Each number is 128 + 24 x the weight over its row's rms, rounded and kept within 0 to 255. Layers, rows and columns count from 0. The size above them is the row's rms in percent of the matrix's.

# layer 2 MLP up, 1024x256, rms 0.0653, rows 47-99, columns 0-63
size [ 89  86  92  67  86  96  98  98 108 105  87  94  96  81 102  99 114 142 116  91  99 105  95 102 104  87  62 110  67 102  76 110  99 101 117  62  97  99 103  89 101 123 141  70  84  90 104 112 131 103  63  91  84]
[[128 176 100 128 130 145  98 124  99  88 125 107 126 147  83 122 141 133 148 137 153 100 168 172 123 153 119 141 162 108 153 143 140  97 139 141 113 113  96 114 132 150 150 109  66 122 135 117 104 127 169 147 103 136 152 111 137 153 111  93 135 106 125  89]
 [128 138 134 138 117 150  85 109 143  90 138 100 140 174  97 144 168 157 168 147 136 105 153 135  93 171 156 121 159 109 176 133 143 122 172 123 135 119 115 111 159 120 129 106  99 155 156 123  78 132 138 128  99 127 117 113 153 163 115 100 129 109 151  89]
 [135 176 102 171 105 122 113  90 105 125 114  93 150 129 105 128 145 142 151 119 140  98 140 184 113 144 129 168 150 113 143 159 130 117 125 137 117 125 132 112 168 124 132 127  95 128 133 129  78 105 165 126 152 130 113 118 122 150 120 123 101 133 146 101]
 [151 160 150 164 137 164 139 139 136 123 139  97 124  95 121 143 143 107 141 111 143 117 153 124  99 136 140 149 161 121 114 134 136 169 132 136  95 123 144 123 119 145 141 138 110 102 109 141 134 129 148 105 137 136 106 144 135 132 125 126 113 159 149 135]
 [125 126 115 157 175 139  78  96 112 102 125  95 137 166  92 150 131 180 177 122 128  83 159 162 129 123 179 123 143 121 128 143 127 111 159 138 113 115 120  99 147 141 127 120  74 117 119  93 113 137 163 131 137 132 110 118 130 167 116 120 137 124 112  95]
 [150 148 115 112  92 125 123 162 101 105 108 125 129 210  96 137 135 137 136 139 144 111 151 178  96 137 118 139 119 112 145 125 135 115 149 133  99 155  99 143 157 156 166  95 114 153 126 134 116 111 146 171 109  85 158 122 131 123  93 147 126 139 151 114]
 [127 111 149 135 132 119 172 112 171 105 111 115 142  83  71 150  97 102 169 108 107 105 134 123 119 137 196 129 143 117 111 121 141 134 125 126 128 104 147 125 148 192 134 156 115 120 106 113 126 158 161 132 146 112 112 167 153 129 150  86  94 154 123 106]
 [141 153  85 136 158 146 108  92 112 103 137 116 112 158  81 145 143 172 175 125 171 108 139 158 131 134 135 121 147  90 168 168 122 124 155 135 130 107  89  76 163 143 128 128  75 120 138  64 102 106 149 156 131 129 110  98 154 140 106 139 123 106 139 108]
 [115 166 108 109 137 119 128 127 130  99 138  98 128 227  97 104 133 164 124 128 154 100 132 138 128 157 149 124 144 111 170 135 122 136 159 126 126 124 140 101 141 175 131  97  94 138 108  90 106 113 133 143 114 125 150  70 132 143  97 129 141  91  99  94]
 [110 132 121 135 117 151 127 154 138 136 140 111 151 126 112 134 162 127 133  65 125  85 157 170 118 145 127 134 132 153 178 127 141 133  91 133 104 125 127 130  95 128 157 112 122 160 117  89 122 139 120 162  97 159 140 121 142  95 115 128  96  91 143 120]
 [145 179 117 152 142 139 120 130  92 126 158 116 132 151  97 145 149 146 132 122 111 111 142 191 140 141 143 104 140  91 149 118 136 127 128 161 123 109 131  99 161 132 154 135  86  87 100 162 101 123 140 134 108  94 168 142 143 148 111 122 117 120 133 115]
 [103 151 128 130 148 146 102 134 125 117 126 122 140 191 119 117 148 162 146 115 138 104 133 126 111 136 164 103 158 104 151 136 127 137 166 138 122  95 119 116 171 152 161 109  93 132 126 153  76 106 152 136 126 129 132 132 113 143  82 129 160 145 135 118]
 [159 151 126 121 111 164  85 118 124 106 126 123 121 193 119 105 145 152 143  98 118  84 151 110 120 174 114 118 136 108 190 114 106 127 149 121 144 101 117 127 154 171 119 135  83 148 147 122 118  75 141 141 133 127 137 129 150 144 111 122 113  97 134  96]
 [115 137  80 145 154 137 139  79 126 112 139 106 151 135  81 110 129 170 136 137 131 100 153 145 130 144 130 146 152  93 134 157 177  92 132 121 118  93 133 114 139 121 120 135 112 134 122 125 103 113 182 159 127 124 135 114 139 139  92 132 119  96 119 105]
 [118 130 151 144 110 142 122 120 107 155 152 122 116  90 111 152 114 116 204 138 127  91 134  98 116 135 188 118 123  91 105 170  94 127 138 125 130  84 127  69 161 116 129 139 102 158 161 176  96 143 190 117 115 168 120 194 181 158 149 137  93 151 131 132]
 [126 111 106 106 112  98  91 102 141 130 129 100 132 142  99 144 162 123 147 139 112 114 147 113 180 132 194 175 129 136 119 135 116 163  85 200 141 135 123 136 114 122 187 145 112 139 132 113 107 124 101 165 134 137 154 143 162  84 138 135 117 129 137 146]
 [137 132 109 166 133 134 170  85 117  94 134 119 184 150  84 133 168 154 138 145 171 119 148 185  90 135 120 137 155 129 148 152 146 117 159 125 101 103 108 124 122 135 109 136 108 139 133  86 119 149 145 136 151 143 110 108 141 152 119 159 164  57 159 129]
 [142 128 116 133 130 112  88 133 139 123 153 126 156 146  82 137 132 118 123 119 154 109 139 139  78 186 130 146 116 113 121 137  90 148 128 141 110 151 103 134 139 132 114 147 111 129 140 156 116 105 145 130 158 128 120 101 126 144 147 142 113 121 153 123]
 [137 148 101 122 131 148 115 103 131 118 107 153 156 130 164 144 118 160 183 130 116  91 132 136 100  99 113 129 139 126 141 129 114 113 170  89 145 117 151 118 143 129 105 122 104 156  96  93 103 114 138  85 160 125 142 179 167 148 138 123 104 155 112 145]
 [126 152  97 121 162 126  86 110 141 100 124 108 123 136  93 127 130 142 168 144 155  98 177 142 118 166 127 112 170  95 133 134 145  96 138 106 125 127  92 110 148 140 128 128  81 117 138 125  85 114 171 141 116 123 153 115 138 156  91  96 133 132 132  88]
 [131 160 140 151 157 121  78 163 128 127 138 120  72 140  99 125 138 146 142 101 148 115 141 209 107 125 141 121 136 127 154 157 128 131 138 118 125 151  95  72 151 139 144 149  83 132 154  83 124 110 154 164 115  96 135 140 151 144  91  98 134 123 153  56]
 [123 170 121 152 121 115 106  86 147 110 100 130 148 126  80 117 131 126 170 122 145 125 132 156 109 160 149  89 153 109 113 140 134 106 153  87 131 143 108 102 141 117 128 122  93 136 114 116 113 129 149 128 133 136 139 120 142 164 103 100 150 111  99  90]
 [ 97 161 104 120 165 117 132 171  79 172 129 112 149 151 138 152 167 148 131 117 125 123 143 142  93 109 134 132 129 139 156 141 102 124 107 127 106 135 129 114 109 109 142  96 106 143 139  55 144 129 140 149  91 137 122 101 132 123 117 130 150 111 127  97]
 [137 132  76 153 143 125 102  89  75 141 138 136 145 160 111 143 111 161 156 144 188 106 159 125 150 172 151 112 154  81 117 128 129 144 139 161 133 101  91 104 155 139 146 105  70 126 135 114  94 116 144  94  98  97 139 149 129 130  87 146 116 143 129 122]
 [127 172 137 121 132 134 129 140  96 114 120 132 125 153 110 135 155 118 134  92 155  93 162 132 123 151 162 138 157  84 167 138 162 131 154 137 100 105 127 116 146 170 139 116  79 147 124 143 118 121 153 167 130 115 101 105 125 124  93 136 133 112 116 117]
 [110 156 120 124 114 121 120 100 132 116 119 113 149 145 105 139 148  92 144 109 146  86 180 160 108 162 158 125 192  88 131 144 158 103 134 129 154 114 135 111 157 138 129 162  73 146 109 123  94 114 134 142 120 126 116 120 106 157 119 112 116 117 117 102]
 [134 107 148 136 105 137 154 107 120 134 106 138  91 100 141  88 116 108 140 125 134 170  95 159 136 122 117 122 124 177 118 133 120  85 123 124  54 142 128 146  90 124 118 130 161 125 136 150 137 141 159 152 159 130 137 137 130 116 138 155 110 125 119 132]
 [129 141  99 142 157 133 116  99 124 129 134  93 110 130  88 135 128 144 155 131 142  93 168 162 104 164 127  82 144 106 136 187 116 132 163 130 138 126  98  92 159 147 116 124  81 140 119  87  95 133 172 163 110 108 152 117 133 120  95 129 147 134  96 114]
 [167 159 114 130 138  95 128 108 134 123 129 140 112 168  84 165 164 132 147 111 162 100 163 130  96 142  98 158 147  92 151 164 109 130 156 133 130 137 129 120 136 154 138 144 129 101 108 130 110 132 176 170 131 124 121 133  86 140  95 114 140 125 116 108]
 [119 163 106 113 113 123  70 108 139 114 166 115 133 168 102 133 150  98 143 133 177 121 202 148 134 128 148  88 156 125 118 134 158 111 113 147 140  96 135 125 157 128 129 117 104 117 138 113  83 107 166 128 124 143 132 142 144 130 121 141 135 108 167  87]
 [164 123 118 135 130 151 137 161 149  69 132  90 158 141 121 135 135 170 152 108 136 139 134 103 111 153 135  92 154 126 133 159 126 153 123  65 154 112 113 112 109 152 174 112 122  76 114 121 113 127 150 123 144  97 113 129 118 159 133  66 158 102 132 100]
 [125 153 138 139 156 157 115  68 121 110 114 106 112 123  91 111 153 164 126  90 130  86 169 121 152 160 133 114 171  86 157 122 114 125 130 123 121 143  69  96 150 117 101 130  87 151 132 151  74 110 166 118 153 126 126 108 131 142 111 126 122 115 147  97]
 [ 74 117  90 113 156 136 177 147 172 121 110 128 145 134 100  93 118 129 132 167 138 152 112 164  91 163 149  87 145 142 133 156 177 109 118 132 106 169 108  94 109 127 120 104 125 122 126 111 139 130 132 132 145 173 119 139 124 125 109  88 130 131  85  71]
 [172 128  84 144 134 129  92 101 132 126 121  99 122 150 101 129 148 116 136 153 133 116 176 157 107 144 138 118 159  92 131 154 115 125 147 125 132 115  93 115 142 155 120 143 105 172 109 140 124 137 155 153 117 148 102 107 167 139 101 125 143 118 113 114]
 [106 120 102 107 119 160 159 123 119 142 139  63 115 155  99 145 110 138 147 141 111  89 189 129 114 103 125 108 130 130 132 148 155 124 144 118 107 156 134 115 147 110 144 127 111 128 159 139  94  99 146 162 118 105 133 125 105 143  81 100 126 113 128 109]
 [128 151 147 122 111 122 141 134 101 117  85 139  97 151 101 122 113 157 140 109 171 117 145 101 140 133  90 125 119 126 183 156 146  91 140 112  96 111 100 135 124 151  97 133  96 134 120 138 128 125 168 145 115 112 125 104 130 149  91 148 161 101 115 108]
 [122 142 139  77 142  94 109 115 133 139 114 129 137 127 124 164 129 113 150 102 106 105 123  89 112 140 189 159 112 115 115 118 127 158 120 173 133 116 128  88 129 144 157 125 123 132 145 163 131 154 159 109 114 138 168 138 155 146 156 126 123 159 146 100]
 [111 162  80 128 129 103 127  96 173  85 111  83 124 149 111 134 162 131 140 108 172 130 179 198 102 164 119 142 166 129 177 153 119 120 126 116  97 133 120 146 115 148 125 134 121 107 106  73 130 147 143 158 114 104 137 114 117 128 125 100 141 134 113  93]
 [129 145 116 137 136 138  92 106 106 117 140  81 112 200  96 130 125 165 153 147 148  86 207 147  89 141 152 100 161  90 130 135 142 131 141 114 118 115 107  99 155 167 129 119  84 150 121 138 105 139 141 119  64 119 126 122  90 159 118 123 102  75 116  91]
 [105 160 142 146 117 132  83 110  78 135 112 140 133 125 123 126 139 118 107 154 142 121 137 128 144 142 128 128 142  94 165 141 147 128 144 124 110 139 119 122 148 149 135  94 100 149 137 168 112 138 137 104 125  55 141 125  83 136 103 157 104 148 127 129]
 [ 98 157  87 103 151 138 132 133 138 113 141 108 122 175  66 134 137 164 151 123 154  87 131 137 101 145 149 124 125 114 122 144 127 126 149 124 130  92 114  99 183 126 143 128  72 142 179 115  80 109 152 145  93 109 149 107 154 145  83  98 126 124 103 101]
 [119 143 122 134 108  93 108  85 128 135 131 152 149 174 116 128 124 110 130 133 156 111 138 131 138 109  62 146 141 116 158 109 123 106 126 106 123 107 111 122 136 132 154 121 119 144  86 149 112  96 125 128 147 135 131 109 107 107  81 158 138 141 131 114]
 [162 137 140 159 129 138  99 106 126  76 115 121 116 154 102 128 176 181 123 133 127 116 136 113 100 131 108 162 136 131 197 169  92 124 195 112 145 122  91 107 139 177 126 141  99 142 118 125 130 141 126  88 120 105 120 114 160 170 124 161 116 122  97 119]
 [ 96 162 114  99 125 121 114 131 134 115 134 112 112 185  97 128 130 144 163 129 169  95 153 177  97 169  84 133 145 122 181 170 141  99 165 133 119 121 100 140 135 105 123 120  91 153 140 162 102 116 158 130 101 106 138  97 143 114  91 139 121 121 158  98]
 [145 168 135 133 131 128 144 136 126 118 137 109 127 148 117 129 134 119 125 121 179 101 178 127  81 142 145 133 148 116 128 126 139 120 124 136  80 107 142 120 148 148 158 109  83 152 128 146 117 115 143 167 135 105 105 110 139 131 122 146 141 138 135 113]
 [129 154 136 143 152 135 123  63 137  74 140 107 118 160 125 115 154 144 156 138 143  98 129 145 124 149 164  98 142  62 164 121 116 135 136 103 153 105 137 117 157 130 115 146  79 152 101  90 104 119 133 152 129 110 139  98 121 161 101 105 131  92 124  81]
 [131 140 121 111 125 153 100 117 118 134 124 102  94 167 104 156 169 166 132 118 138  88 162 135 150 128 131 156 150  79 154 127 126 128 173 148 140 102 122 106 180 187 133 154  95 106 126  96  79 105 146 153  99 105 139 105 148 140  87 133 147 150  98 119]
 [132 131  87 150 139 138 102 113  92 109 131 107 121 127 132 156 171 132 137 104 156 113 151 142  90 157 151 176 186 106 126 128 148 141 141 140 151 102 149  97 135 173 129 137 118 117 138 137 116  98 140 120 143 132 121 139 100 180 124 137 132 119 132 126]
 [140 145 119 124 115  73 101 141 177 126 161 121 153 163 118 129 105 135 119 124 166 111 130 148 117 163 105 139 132  61 145 150 134 157 110 103 115 149 114 115 106 155 130 111  99 117  90 163 123 110 129 110 135  72 149 150 101  95 114 134 131  93 119 123]
 [129 170 115 129 156 119 117 142 109 105 101 109 148 164  75 124 151 138 167 120 154 101 172 153 109 152 147 150 161 102 152 158 141 115 170 133 126 117 125 129 157 138 142 125  74 126 123 113  88 111 153 142 119 135 106 107 129 169  99 115 142  92 141  88]
 [110 157 119 133 137 118 139 142 101 126 124 116 131 199  93 128 132 132 171 142 150 110 157 134  94 155 124 129 139 105 163 167 139 120 131 129 108 122  98 130 145 113 129 136  81 157 133 160  87 119 156 147 101 120 132 116 122 137 104 123 133  84 136  97]
 [135 158 120 111 113 113 127  79 135 110 114 112 111 152  77 119 148 121 152 133 133  72 156 161 117 160 136 151 146 113 193 121 118 108 161 148 111 149 108 108 125 121 151 100 106 182 147 111  86  93 132 146  96 128 134 103 113 125  85 121 120 114 141  95]
 [146 133 169 130 116 137 115 116 159 135 138 134 131 143 103 115 150 139 192 142 136  99 113 118 133 111 158 113 139 144 118 112 150  77 124 113 142 103 122 107 143 169 155 140 127 119 123 137 113 170 141 152 115 103 160 179 146 128 161 121 148 153 121 121]]
# layer 2 MLP down (transposed), 1024x256, rms 0.0504, rows 47-98, columns 0-63
size [ 68  76 106  53  72  99  55  79 151  78  71  79  97  89  63  57 113 114  63  84 114 117  63 111 105  92  65 162  53  78  55 140  85  97 139  54  51  74 119  47  87  89 133  74  87 121  81 117 100  54  71 107]
[[120 154 117 102 158 103 110 131 133  97 152 115 154 139 129 160 144 116 127 137  77 133 112 128  81 145  55 129 169  86 153 150 154 111 134 156 157 116  80  95 151 164 145 111  60 171 136 112 127 138 111 120 122  64 124 138 115 139 147 131 142 123 121 110]
 [ 91 146  96 125 156 133  90 117 154 110 143 128 157 159  76 139 163 120 162 145 143 150 108 117 116 136 109 126 136 131 152 160 145 153 121 126 125  90  82  74 152  83 169 127 100 135 129 121 128 147 118 144 118 123 131  86 118 176  91 127 147  98 143  92]
 [ 87 126 140 112 153 123  91 118 144  99 132 136 135 128 113 130 134 163 104 126 130 144 149 128 122 145 170 121 132 126 107 110 126 139 121 149 156 127 116 107 125 155 107 145 139 151 133 153 131 176 116 121 108 118 150 150 108 146 117 111 114  99  78  75]
 [153 120 157 138  92 101 112 142 134 132 138 124 150 146 137 164 167 119 105  86 159 114 130 147 134 104 103 122 103 154 148 149 105 141 123 167 141 117 143 133 114 128 127 112 114 128 161 141 116 115  96 130 123 120 133 108 111  70 127 131 132  92 123 122]
 [116 124 120 114 122 103 111  98 119 135 139 152 144 136 144 159 143 113 100 117 101 127  93 108 165 111 149 129 144 100 136  94 117 133 148 136 160 140 121  74 162 151 146 117 140 117 128 103 142 105  96 103 101 134 166 114 111 154 108  98 145 117 122 136]
 [137 165 129 133 120 166 110 151 105 184 114 180 157 146 149 122 113 133 143 100 157 112 121 130 135 129 134 116 154 111 158 118 138 117 121 123 136 108  98 150 121 115 123 119 124 144 138 149 116  72 126 154 117 115 136 149 136 142 126 125 164 151  86  80]
 [138  98  85  99 123 138 127 121 135 136  80 185 119 155 140 143 118  98  77 137 146 169 111 130  84 142 135 141 146 130 154 145 121 119 125 156 116 109 133 143 110  78 144  66 137 116  94 166 170 126 137 125 100 131 122  69 118 143 132 121 121 126 119 133]
 [133 161  81 113 132  92  86 106 118 116 166 127 109 163  96 198 168  61 163 160 154 136 136 148 131 148 143 130 117 121  83  88 135 149 118 174 137 172  95 107 155 138 125 116 124  99 137 149 115  94 134 193 153  98 143 140 104 147 145 117 100 128  71 117]
 [ 99 165  93 117  91  76 124 127 116 145 158 112 133 185 111 138 158 109 148 132 121 138 111 109 116 154  94 115 180 108 136 160 162 156 143 136 129 122 128 141 157 162 156 103 113 118 188 123 166 123 102 114 113 141 155 103 118 139 151 120 148 153 106  97]
 [132 135 142 114 135  92 168 135 137 152 167 114 133 129 125 135 135  91 119  83 146 145 115 132 113 144 112 146 120 115 168 162 157 133 170  97 117  96 139 137 111 193 112 181 149 115  97 134  85 148  83 145 110 140 110 145 158  94  99 148 136 115 146 121]
 [123 103 141 117  76 159 111 109 158 103 179 114 130 121 135 114 128 112 118 167  98 151 111 169  64 115 122 114 143 146 139 137 135 160  61  93 129 109 127  89 135 134 127 144 145 105 138 140 136 173 115 162  84 122 171 127  91 130 123 107 125 105 131  99]
 [ 99 151 148 160 117 123  67 129 129 125 181 163 134 124  75 140 148 149 128 113 133 146 122 140 125 129 146 105 160 122 127 122 139 113 105 123 127 109  79 116 176 137 119 121 119 163 162 104 105 139 115 141 185 116 146 128 154 161  82 119 111 154 142 114]
 [106 165 118 104  94 106  84  93 125 135 157 116 132 181 114 121 165 146 142  82 126  84 128 144 139 176 136  70 150 127 199 131  95 131 126 120 137 126  90 129 150 144 140  66  36 156 136 148 173 125 131 139 116 111 139 110 108 164  98 147 120 127 122 114]
 [110 159  88 125 171  69 155  87  85 117 140  93 144 165  80 121 118  96 142  98 115 160 106 111 161 135  78 136 162 128 155 128 113 105 142 156 140 145  85 125 145 177 173 115 129 174  97  90 158 140 135  99 136 118 134 123 107 119 141 103 124 134 107 111]
 [177 148 102 151 137  80 169 153 153 161 144 178 155 140 145 141 105 109 123  95 137 148 115 134 127 132  75 122 151 118 147 141 160 136 126 116 145 126 126 118 136 125 144  96 162 118 127 146 156 131 106 132 113 135  99  92 135 123 141 136 123 129 100 167]
 [ 89  95 125 130 109 146 133 127  98  87  82 142 125 116 117 123 119 126 117 141 143 107  97 151 111  97 133 179 137 106 115 127  86 155 159 141 114 121 138 130  94  79 142 158 167 112  85 145 123  84 115  72 124 124 145  93  91 135 175 112 106 138 135 127]
 [149 155 106  75 144  99 146 135 132 148 104 155 153 173  94 182 143  79 141 108 108 103 158 116 130 105 139  65 134 140 147  89 151 114 119 103 140 122 109 110  99 138 181 108 124 175 173 118 105 134 132  98 123 123 119 156 178 164 106  90 138 142 117 141]
 [137  92 104 129 126  79 143 143 188 126 114 118 157  98 136 120 109 134 102 140 137 182  92 141 113 108 113 134 121 102 122 126 128 103 114 138 121 100 170 153  98 113 126 133 173 105 142 109 125 133 156 121 107 102 152 124 125  68 116 148 125 148 155 130]
 [114 104 117 122 141 165 115 124 182 145 146 129 104 113 152 106 136 146  86 117 102 111 141 113 144  90  98 115 141 142 104 151  93 140 156 123 139 128 110 140 176 171 127  91 158 104  96 101 140 121 117 132 122 127 148 131 117 126 117 127 144 112 133 107]
 [139 162 134  89 129 117 111 123 146  74 106  74 146 124 110 154 148 143 131 122 101 137  86 145 124  88 137 142 144 126 171 146 104 136 110 156 145 147  89 155 151 119 183 104  91 117 123 124 144 129 128 122  89  94 134 122 136 192 131  99 156 120  83 120]
 [125 170 148 126 182 176 113 121 126 177 147 135  96 143 128 120 150 130 167 105 142  93 119 134 141 126 117 126 126 125 175 121 112 119  89 161 119 124 143  93 110 134 157 106 164 146 164 103  72 145 120 139 137 121 118 140 131 180 125 160 102 103 138 129]
 [121 142 155  75 136 135 126 142  90 129 134  95 127 110 141 156 139 106 102 142  73 110 131 129 131 104 118 130 151 117 153 152 143 141 132 135 161 100 127 147 131  88 156 156 115 164 196 127 120 107 119 138 111 100 135 148 146 164 137 107 157 101 144 130]
 [121 108 130  71 104  99 151 120 121 136 183 137 130 114 184  92 147 104 107 140  80 129 125 111 142 129  98 139 125 163 128 153 161 135 135 132  92 109 127 116 110 132 129 147 159 111 137 125 150 152  87 145 129 150 183 115 109 113 161 123 128 102 137 136]
 [128 137 105 128 130 115 128 104 126 112 149 110 127 142 125 180 142 110  97 170 136 147 169 126 123 130 170 112 134 111 101 117 144 135 113 158 138 155 104 104 108  93 136 116 163 156 159 134 177  95 107 143 138  78 143 172 116 138 138  83 123 140  49 112]
 [129 157 107 153  83  89 114 129  90 126 107 155 129 133  77 107 132 118 116 109 156 134 158 117 109 156 149 105 155 109 114 160 128  99 185 131 123 117 155 130 121 150  97 117 107 165  66 134 135 145 123 116 111 116 167 113 121 149 165 120 100 132 128 123]
 [ 97 128  81 136 177 108 138 129 131 128 182 110 127 186 116 160 145 139  89 117 129 118 121 156 128 128 111 117 158 112 152 100 132 107 136 145 146 129 101 121 144 140 130 136  87 125 110 134 150 133 134 125 104 138 152 107  97 150 126 107 108 165  91 121]
 [107 175 135 129 141 122 136 146 139 161 138 128 178 132 123 186 148 127 131 143 132  98 143  85 123 127 127 131 129  77 117 111 128 174 133 111 181 130 137 113 159 139 150 112 111 109 115 115 146 131  80  99 107 139 146 111 111 129 141 121 141 140 132 136]
 [113 161 123 130 145 111 130  89 128 127 124 143 113 119 135 175 137  37 126 171 138 143 190 129 121 142 144 114 141 102 127 125 129 134 128 153 114 157 143 117 132 121 124 121 152 133 137 145 185 119 110 144  97 132 123 153 123 154 142 116 160 152  76 136]
 [ 92 156 117 142  96 109 139 127  88 150 129 177 133 169 159 162 191 140 139 135 160 129 140 117 109 169  87 164 165 118 169 146 119 107 126 151 150 127 117 115 109 173 129 106 127 110 133 148 153 101 142 112  46 110 182 122 111 116 123 112 122 130 115 109]
 [118 139 129 127 159 171 100 118 115 149 178 101 170 168 103 105 143  99  86  88 125 152 109 108  91 145 140 114 150 100 151 132 138  98  88 109 136 129 122 139 130 155 108 107 161 142 129 152 147 165 160 138 123 163 145  97 123 152 140 106 121  98 167 115]
 [157 138 165 145 115 160 114 157 148 102 148 123 145 115 167 160 132 162 100 117 128 165 138 103 127 102  88  61 141 148 139 143  98 150 118  84 138 150 115 101 121 107 175 112 163 133  93 103 133 161 106 133 131 134 113 113 115 108 159  88 179 118 116 128]
 [ 85 164 142 138 126 150 105  99 154 126 133 130 134 161 137 149 171 130 112  47 105  97 134 167 180  89 125  44 167 141 176 147 150 142 112 161 120 139  99 129 128 156 121 143 106 124 121 141 102 129 135 148 134 134 118  95  96 122  94 145 142 151 114  81]
 [ 60 134 105 139 134 124 115 113 132 120 126 148 130 150 109 126 153 181 164  92 136 196 115 135 106 165 164 104 144 128 186 146 121 103 129 106 127 143  68 119 117 151  93 139 144 151  78 100 106 133 131 124 143 122 106  89 127 132  87  90 151 140 109  91]
 [170 152  34 139 136 107 121 126 126 133 135 122 118 126 101 141 136 103 157 153 127 128 126 112 121 148  97 119 150 122 134 125 128 125 125 131 115 114  90  78 123 106 158 108 140 131 177 137 158 162 141 150  82 167 128 118 164 121 115 119  95 125  86 147]
 [153 115 116  84 155 114 114 133 121 168 139  73 148 149 133 101 129 130 165 117 130 135 117 123 166  75 127 117 129 108 143 161 110 116 114 160 113 195 109 121 140  91  71 128 137 104 140 131 146  92 125  78 124 119 158 148  83 115 117 125  98 171 143 117]
 [138  84 147 125 142 116 100 111 102 110 109 136 142 102 144 107 116 156  99 169  97 131 107 157 158 106 131 118 134 165 115 118 138 123 124  80 145 152 125 114 128 138 107 131 137  87 125 105 124 104 118 160 126 151 122 106 154 167 149 117 164  95  95 170]
 [137  94 139  88  98 108 160 149 137 110 123 147 146 133 149 102 144 147  85 141 132 148  89 151 145 126 119 120 119 106 160 100  91 109 100 131 121 114 120 151  95 135 140 137 147 154 108 148 117 134 143 104 131 145 127 112  97 104 143 118  90 110 106 114]
 [130 173 133 136  92 100 124 147 109 194 116 207 128 140 148 165 130  66 162 152 138 137 123 139 116 148 119 148 140 142 101 120 103 107 122 148 113 141  92 117 132  97 104 107 162 177 139 160 174  95 121 104 123 138 120 123 119  90 168 176 131 126 120  95]
 [134 144 142  84 132 134 138 160 163 133 164  89 143 142  89 132 128 109 131 150 131 173  89 146 117 112 115 102 137 141 133 159 130 151 106 126 126 111 133 102 127  92 153 113 110 151  76 151 118 129 144 132  51 112 125  99 107  83 130  77 139  96  91 115]
 [ 82 136 125 139 102 148 131 130 148 106 108 107 127 114 136 101 138 100  89 100 138 122 101 121 109 128 138 131 135  91 133 142 153 149 106 162 117 100 169 138  93  90 131 109 175 149 148 152 148 164 119 114 137  99 163  92 106 155 127  95 144 128 143 113]
 [141 168 162  96 122 101 130 128 111 135 125 112 142  96 111 159 196  96 174 126 128 119 106 123 148 110 151 141 116 119 154 153 108 123 133 153 107 148 128  93 157 104 146 119 115 151 146 164 119 107 134 156 123 108 115 146 107  88  92 123  81 114 161 133]
 [108 115 136 146 113 111 121 116 162 116 166 159 134  79 111 113 119 140 133  82 131 127 147 125  99 151 102 107  87 130  88 148 145 119 160 104 135 137 119 140 112 120  99 140 137 107 148 116 100 137 138 141 116 187 144 161 109 122 116  80 118 130 142 162]
 [168 114 168 169 120 133  39 117 119 117  73 116 105 136 162 123 156 118 160 122 128  98 121 132  60 178  92 148 136 127  93  72 101 132 171 120 127 111 110 114 153 160 145 146  82 122  99 161 155 156 130 133 130 113 131 132 114 146  93 151 111 140 158 125]
 [ 91 192 115 127 128 128 105 122 114 134 135 135 141 187 100 120 143 120 185 125 146 123 133 136 118 142  65 138 151 126 133 156 137  96 150 123 116 134 107 114 151 107 133  94  70 136 124 161 118 113 128 152 118 123 142 104 119 134 100 139 149 110 120  85]
 [134 198 103 109 130 130 138 129 137 167 143 168 122 135 119 126 137 114 124 123 182 125 166 112  85 144 122 138 158  86 117 137 130 117 133 127 114 118 148 149 133 149 155 101 129 117 116 136 114 115 135 151  99 103 144 110 132 144 126 111 139 148 126 128]
 [ 89 176 106 106 149 152 145 138 161 138 114 146 113 176 127 143 165 107  81 109  90  64 121 125 154 150  98  95 123 110 160 119 129 142 163 164 137 132 115 114 155 125 117 157  85 131 130 145 148 109 106 128 121 160 123  88 138 103 114 134 138 142  96 104]
 [166 118 128 144  71 151 103 106 144 124 145 129 110 112 135 121 132 103 121 135 134 129 128 174 101 136 144 100 119 156 144 143  66 159  80  96  98 119 118  86 129 141 145 164 111 111 103 138 101 177 136 171 144 109 117 131 134 130 128 138 124 120  99  93]
 [120 111  99 125 136 186 135 100 151  88 128 126 101 131  88 138 148 109  87 124  99 183 126 118 148 126 141 107 108 140 146 100 123 136 143 145 134 142 138  99 127 108 142  96 174 100 156 115 120 163 130 119 141 159 140 130  96 106 125 135 120 136 115 125]
 [140 155 136 148 112  56  88 152 140 114 127  90 172 117 131 107 116 129 146 143 152 152 141 195 116 121 105 110 122  99  86 179 152 145 119 138 136  98  81 123 134  67 142 107 138 135 119 123 107 120 118 150 127 104 143 138 143 104  82  85 122 146 157 147]
 [110 168 144 101 166  96 103 147 141 140 147 120 132 109 115 163 149 105 108 128 103 109 126  99 140 123  96 147 155 116 174 110 165 137 152 140 156 124  80 129 152 146 126 145 109 127 135 111 137 157 116 112  92 118 106 103 138 146 127 124 121 164 115 117]
 [112 162 115 105 129 122 104 122 123 129 144 132 147 165  99 123 162 100 176 136 146 128 130 138 113 140  85 136 156 116 154 129 138  89 149 136 142 120 100 125 137 149 136 112  73 154 153 143 118 125 150 142 110 122 146 120 112 125 102 122 146 128 124  85]
 [ 96 188 111 129 133 154 133 155 122 148 121 116 157 147 149 135 153 136 134 138 111 117 148 134 135 111 131 101 106 111 160 156 133 133 123 135 143 144  88 122 135 135 110 102  74  90 140 151 133  92 133 132 136 132 178 142 141 108 153 138 134 141  81  82]]